From a checkpoint of a small transformer trained on Wikipedia: 4.94M parameters.
Each number is 128 + 32 x the weight over its row's rms, rounded and kept within 0 to 255. Layers, rows and columns count from 0. Numbers have three digits each. The size before them is the row's rms in percent of the matrix's.

# down: layer 8 MLP down (transposed), 640x128, rms 0.259, rows 279-309, columns 64-127
# gate: layer 8 MLP gate, 640x128, rms 0.28, rows 280-310, columns 64-127
# up: layer 8 MLP up, 640x128, rms 0.28, rows 280-310, columns 64-127
down279 097:159095137127134131115105108142138203181075085073084172133179145125141109119133156102120145163143105188172051118148126112114100095104121117077167100128161100100168142162149116141146132222135146
gate280 104:116146128105120134106141113036141122167063088120149142115079074137128103146074070135124115105159127151074110087150140171153072127187150136134130156110147103183143186163124101149102122153090078
up280 102:138109140129160103125109170160113161095148135092155117097133156142138077114198110104079156165138147130083137122102135218156180086074139161149092103112145156191083163076114164107173125119135135
down280 101:121114114077163117135159135099171209145109136104125087148135128195127089152122099126130086146075141159159119141149094152093187129172091085109180144132133106146072118100202180147094144116133118
gate281 096:149134148129185079135131084116177140117051121148161180154139062149168183116163084151139144062100171141194135138094167151155118141183140141167174120148167147150148165114110161138100142116088115
up281 110:107178102115131107124196178155139091154172144119115163144101125140172115165046143127112095138145168139165144048159100135132162131073129148122116129200113121157143111130140171115127085079130110
down281 108:126149108148164083227155131154058131061117146111089112120090156106088153147172141143078080137096101129127092117133145129098211157107136074154141131130148109081150153126113119084191020148125128
gate282 102:067071147088155060070148065129120149143097140115150183097115120155112133122136138178124119102117120122169165160161165174179160110178137123163130159153179154153175161124170180190145127157102070
up282 108:133211134138120145194098128130140133128159060146141081174164107070116054129083152152063148122143132116079099067126164108124127117171172160124121106105120099102090168156102127089147133051118167
down282 106:112122126133123131077116119100132082105142159123129144125180128098192077087060130150120101164105112113126118176149117154161125136118144181089101159118144106180126111155114144161169163120066164
gate283 090:131111152101156128172181084102124158101088070146103117116074168174092125186162117143148146155090111135102154082172149098068177142133167137065132123138170184074099098143136095157103148117126173
up283 099:166105088100149144161134162146172151137096093158144189152211142135174117119125106089077107176158152124015104124112109135122136125134120120156126089104128100138116067115133139170152150075111132
down283 099:108148094147168129133165188112121173162088118110060096113162147064123076088147168090115136203099145144140106157118104064155103174076140110172128118104154149124143149110111134177097183124074142
gate284 100:132104116176145167085093099140124130146086116137111088109127175177127135110074152142139167106086114126094108165094118136084087090092101172140118143115211094150110172088119152107185198088174199
up284 103:101141165087084128154111131123147135098144107120138087097111176161127122119153108126141111083096089095108106121105106128091120134113095150171134108163092133162079177085146047121121140109116063
down284 101:117160116125163101166189137046207145156134151122140130111158076100155090140154153090159106169118159140095128141134165140085155127137136116183109099092085105125101125127148136117093091170076131
gate285 103:149092125111091131126156119083100126099125166121133080161075160130138131117097182050162139169135133157196104117126154141153147165176094092094082127105144131169139093124129187174168032087132148
up285 103:171110127155121106078150170131131092171086128088124079194160125144094075172149116167138117142123153049123121088091102172082129075110151045082158095163137114135104175098176120147128124123204152
down285 101:124080163116160106119088119188165192138180119113093087166153094181133080141140143136124182129134156178109139151140158149106170084119087053187128085119117109055145172148158147144143107124123191
gate286 091:085101184142132110101138131173150108099121090177089153108122130125169132114163158151070212046079162168172127158135199140161108137114077103107166140088128149116118128197160118153128166108087146
up286 088:133129171179130130177152159155156140113107141113147156118112096123140137062098106167141208134098098111152168172112090159168126162119210082105185088086133125116154175106140137110092048125140198
down286 091:164127104079190098109101129143245147130115155104118048122099119151124131139153118111136114116174132131085151149118103100106219096125146164081141120142158138140126108129150135084091164132086128
gate287 100:177110184119162094091065113153174194103124115151143122141113101136137095164121102106107198098154139116138063109142137174190125076112111203135117110114159143153136129057166155102148097179072161
up287 104:117134055122092147129118155166128149194104115132141130133069197105129078152152144112120165102082134053106077127192167135080079117160141111138162166079111165182117108102162096052108159133138078
down287 102:118125161117207086133176151158090083127120093145163102137107073123108110115114136161093147140201158147096153203100106155150177068141159174151114091179166167131151183123121142094106103159165128
gate288 100:142077068138146100127060111150147128196106123071122124072074144162124121134116150119135085145153116118128165138131090103119119137135067106171168101069209134159092086144105215144099120133147158
up288 103:166168114076129065121136087093131086186111105127126149132114124120140128156104142155100162161055123080162235081137169174164144146129158117173179125139160127126171103117160130116164099165064150
down288 101:120141155167150111179128137127065100061072145170177059118199137177143152155126116112124120111130119198157143125146086130130176110125145103155052098215154136129107125109095128115192160149206117
gate289 096:147154135184081107140142118108168123113130150102123118120207126105146172149116159100066144100135120110113145115097115131176053062121127135143172183129095132201101225095164076118166142172162128
up289 099:148087128091084170159163169176101119117141133120146082113165132112158156124155143140192207138153184130113076125187171125144129146093094105116117086136179085133062106126135188115110130125087130
down289 099:148135143097161121138153108138135157096120111173158151112166144135116133109129107170170088140086131175129003101122159102087162161126145118160099117091101117106151118122143150143184134126144171
gate290 093:067174095120145200134165126079106124151112133177138098125137107092153144135096145123110166095098111134153093160168098139122140187115130200096160138061115125130137060153163134141076125148103110
up290 091:126100129095118126098148191114151147138138184146123168174125158110093151124156113114116107099179149128066028163103069128193102095125089152082160084113118119156083134138120136169169114160123084
down290 088:076154120150148142148146119125130188087070111123119185055125159145152152103099066134167113189118118218090090051214093143156119113134145175150165129149118104151126120121155104135090169167097143
gate291 100:074099206110110145147140161114155121110093146223141150147125149136169104136114124108200130146117119097139136083130091106097130100171109126096127115159115067088159171133131147119093111103147093
up291 098:194149147130059114088107138114105157132130165116100133134102133083186168161083160144088037114152120109123101124155042150147127140104174170110161108173117103124101097150182100207127104098140133
down291 101:119115186119119103098114172095147155079090147124083124112104090120134125116169155081073086135102168178113115105096120199138128127105086108196162125071080159093108117116117143115131111120086155
gate292 097:113118117092148135160139116140117172100155086119214088124092155157179103105161105128155086117130085126119097082146130209103148164092077114127151133056106089092071115112174165100104126093102122
up292 102:107091130131078129180132125140133128134134135082169156167114164168122104116117075196088153146150109117130146107079154121131122134092116208147176160100118116153124134123101121182119158095141167
down292 101:137167095125174086165114126130123098097134135163168144115178157175140132097091124114127153170109114078130095117091063133135120142095143129111113109089136098122160135138205163150149101105126150
gate293 103:158091108131112102169093174131174118120100109123081122113168165130184138175155088104097121140102108125137137106108073171142132143156099164094135107164114179093121095108164091154084118116126132
up293 110:073158128103173128117108142156125106134154140156136156160153066125107102094122114128126151129146151166125170150191154103138156124141137188113187102176197119152084177114115103141183129080151115
down293 104:110104131203131209061118107079089096146110089121164125120101168095091117086087088167137167124075158082114149123138126084119151112120128098097168113071136163078094086128151191131143100197129103
gate294 100:096113139138094129086159104106140120109099111122164147107158115114099123145114073101135148127102135098195172073125138167106148166119081095107096199169135128114120149048161155137091107161077103
up294 092:128143123151071147196150173135122122118112155115116159148177062193064076198102124145104188155082190104167107115143121154155161193133070142137092164130087142168064151144138111109193114131130126
down294 094:078091173107148131140118128151119110107178112157132107140117107087116083089147078055122130083096125166144133168074210191125131084115132123122119139093049101127145080102134144206195150143116133
gate295 101:105113113121158137107187130151107144179056134081084132156105148154094093133111111135132159141113145120067138132130149100131069077084142086076143167232090115108172155116146110139089135114130077
up295 104:160119155109144192114144114135091130158159146082125112155045073101114120104098129074059134171147129130116115117105145107141165134146180093165158093082085046121124157088066117106131157143167131
down295 107:077129075131098102140118127120123117137144184099131186128138151152112101071160096118037145100173095120101069185167100147115151153142059074125120154112115115135118136115089065116155159074169131
gate296 104:135199134100123161055152118143137122156101117052131141177101131124170168131158132161140182057074162182100141105135149109136103095166177170147149156126162153087091110150124147087152129142129099
up296 103:086137149078130118133078188118143101101076181099160128188108140106178121060084140116110090152114129095160134125183092135171165116148058118096081175192164146110141140109115125116118093143153156
down296 106:106126092189140068091110108074194138132172182114144112149119188078151146114172106143100138111195092168097152142116097118107112133095148131125133134105170086166161115134061118044102153131117115
gate297 098:125096145131131151071113086137145147156175199165133137141097127084157151141041131129115115093111039168113119217129109120141106159134130109081130180111188115104151156142070094151147162115145125
up297 100:120104156132116084140162054068097077118132076139135107121120117143148116134101152161123145077142119131090083177135105188174137098187117133201094113095101088122178142139170131091101141128127132
down297 096:098078081120141085118171114135114181176088131171115158102149065217107135140130176134103111149093134190104129106078131176165089155080160076133122104158158106157120100115167085150084132122144166
gate298 104:112085122084177106158147077100157152117096134123104125094146099134113090097169100066086112154152205096189095100138115094148140163137147153084179091078145140129126071124125124128152192107110076
up298 109:172133203122152164098112130080104105123118077112136132166146116141144107143170153111142155139169136170119133087142136125165119066073166117138148122042073156146106191132118147157192057110150100
down298 109:169068163116147110128156141142150188122057150126098148125122183158126102156134146104072111156100184149159166141120100106140151111153106172159098115122089133158099136140114087103153099163194105
gate299 096:141110187130174131083170130182092113146146120159094143132145131087191094088151079160135179146148117062140091145104114104131072127145140138125134152110127156163132127129126130125141175129105047
up299 101:108107102146158172136166102113200163115110145163114152212139131157109101103116137102182184109151138067135151117167125145185138096135160139107131137118079152108174171162107104107151109136119134
down299 102:106152087096131135119052134139154144135127153146090130139114100176089114165108154165076173137166142110099160116130164114194104152142113086084069110098089112082093120156046100129139123135138148
gate300 097:132112119141104101157145054106155106099105123126175157037123177159166134107097127148093141105106086107159112121117150154125126072125113129151137141103104135120088119040111116120156177137133113
up300 099:164166177084118121138138176194134158160117092138179137144125120122151125086120104177140086125100147154162122111116126119113124125103159120088128066087101137085148131162109092117101100165105135
down300 095:077142138119181172105139060166131132113122111130102138072189160100140116103100083171168076075213165120201145119140203100206130128155182112110187152124084170116099096171157104130137077169073182
gate301 104:062123146091078139086216100104151144127099122164083141115144120114076182119115145130118191127131120096141097112089148083171182177086102104152120150158119167134115064113096115170115147137167183
up301 106:104131062122103136179111094172149125134088150126133139195163128140170116115106118178103099158143152121135187112081145146143144126055117171091138138121145173173095178105168163141099141158154154
down301 103:092155130184133116138074161090150082177068148128172133166148180132151114133182159082117199108135121108108127031215103139085160175184136134076077163151112169103105116105152147140076147151183150
gate302 098:125074177097110074121129122146148150136136104118136144140114120160150070073109060130114126145159118102148139152138083121123111108132130073074053145072183166129095145195101128121120047112158167
up302 091:154139193116126095111127102153154155080164177150143150136173089130091072153137095115077144138159147132189121123147144131089069065123151101142090043117114074125156164100116086112150083125103148
down302 094:130148113097122128159055167164144089079164173168136189160111120131147112135102140109081074140092180130097190155164143133119090096134108106075086121114082114112148155168206131115146055127076137
gate303 105:144131097157122149075157101121117144159124133080117176105120134083090126116101102123140119172147135103146101127170071154077155162159139073066126132102155118141076125093164154164127104108120085
up303 103:105067113145121179105184162071115058165079160166130119072101183162088152142207123135065125180127117169088189185150117145108162159136087127158102154162146115119133157122137105152101143137136174
down303 106:118128132113131196126100142167084119147106167133158146174179124142116123125152139133136129137161135146128161101163150149103121100064179104072061080102134103218112135113110103141174071099088148
gate304 104:137100085116181142109157151105125128091154127102113124136144072062099095116124152105188180157143122123149129122101102119193094088155180084136192099113099136101121165094091144162093098155000168
up304 109:102104079089109082141095133144126106100163084110122141120137083156141144077087125123193073110144165142165133141158177106125095201158103126034102176112097105153104121109133125135127127151200113
down304 104:106129129153158089134147110165084119126123083091143098096212041186167117127098114128130160110055134134147137079141072117161060125095099139130165126199158128115089088067029073190127115138111093
gate305 092:091147112128122151099133168129093151135042093126110131150127161163095144126078121126096143149130107169124134133120126140063135151136082106086099155123137113163072095159126035120196195076138119
up305 102:150111098137141138109141081113164172156133100104093107187161166086086164092148106084107107160075099100073099129100083136151127125150143141154182143148126137096201119085135171059156095165221137
down305 096:030110130156133084099141173122081145092134146093119078098113175079137126121175102122161126149133111179066098111077079131145145136145132172190093120128140186091095094048096159129182119176156171
gate306 105:110120187088110189141155118131077099091146128140125152077080159075122148173122157137102133180139087146098096142108101177100099132175101097165098119096181208081108107130137126176120124129158144
up306 093:157082121073189102130142118141061165170165131224123114161088129128158098118136138116126111126125121076097147123121170110168121140065060159186193145122116145151180059126149116057107133160163131
down306 097:072157154120106137119203143203088084132136152197107125120165137125151098175101069182148070070093066153109132155160092138072162136126152106120121181111059133161119153022145138160153165088125086
gate307 106:163079100089144131076117164110099102104149090145144176171114064105149202129123110113122101162135126088138060116106166154112138126146120134045107097108074144114097062167123124099106194141131103
up307 102:110113117140087103139128157123140135159160136157118123163068093098127117157158143128121136206150108137103140144062160136135183143128022187126124182134188184154119189150134094136111091135121131
down307 098:114088141153190139104163147152133111126145096176129133101133153111106103122100173170161159148156094098083128109151126062092135147114191099158113111132114138123163089152165104109173086154162114
gate308 097:114138145134131113087092101147190168126160124163153162144147124156143183127099125152152171088151129099061113152177098087155108091082168151167049130080138110163140124103097197185158096109084171
up308 094:121180102106131117152112181138154077155167130098085116151149115063156127124203136107155133117124121117167114075124144106083121082142124086147132126126155146119117120121104156169190124186139137
down308 101:127080129157140140188075095108088111123101116075150121162096111009142132159066095153112092155154158160116150071091124146143074084120152172111138138089099138160141137160116138109095119152143121
gate309 108:086190077108113177127183155124181167147145107174114100069176155101160093182097099128135126113080098134101122136065137123142138132167150095121039152143153140144112128114123068113087145085152125
up309 105:125107138103134140128156140077128163144142096100105116100156175125166101100112164104108135204162211132121103181105156071228115134181132093176155104117112146127124110056156103130152102096136123
down309 104:170143155188189127152103105086167160153128089099096103190156095069080068137160153119116081096182102149135143153163136148164116166156135155170143124096100118138086064168118174121117135135135079
gate310 098:129137125102115111176141139160103144110099096133193123164077139123119172070145105118172166157099203129136106195109159103166109191084152104184125124118098151101118189112114179167095115145125150
up310 104:119135150147136196109037103110135118159105136090142142129080161154120121191117123152120147102210079132129107072154154115148182111184162131092122157148185143156128121090137081148145208143081155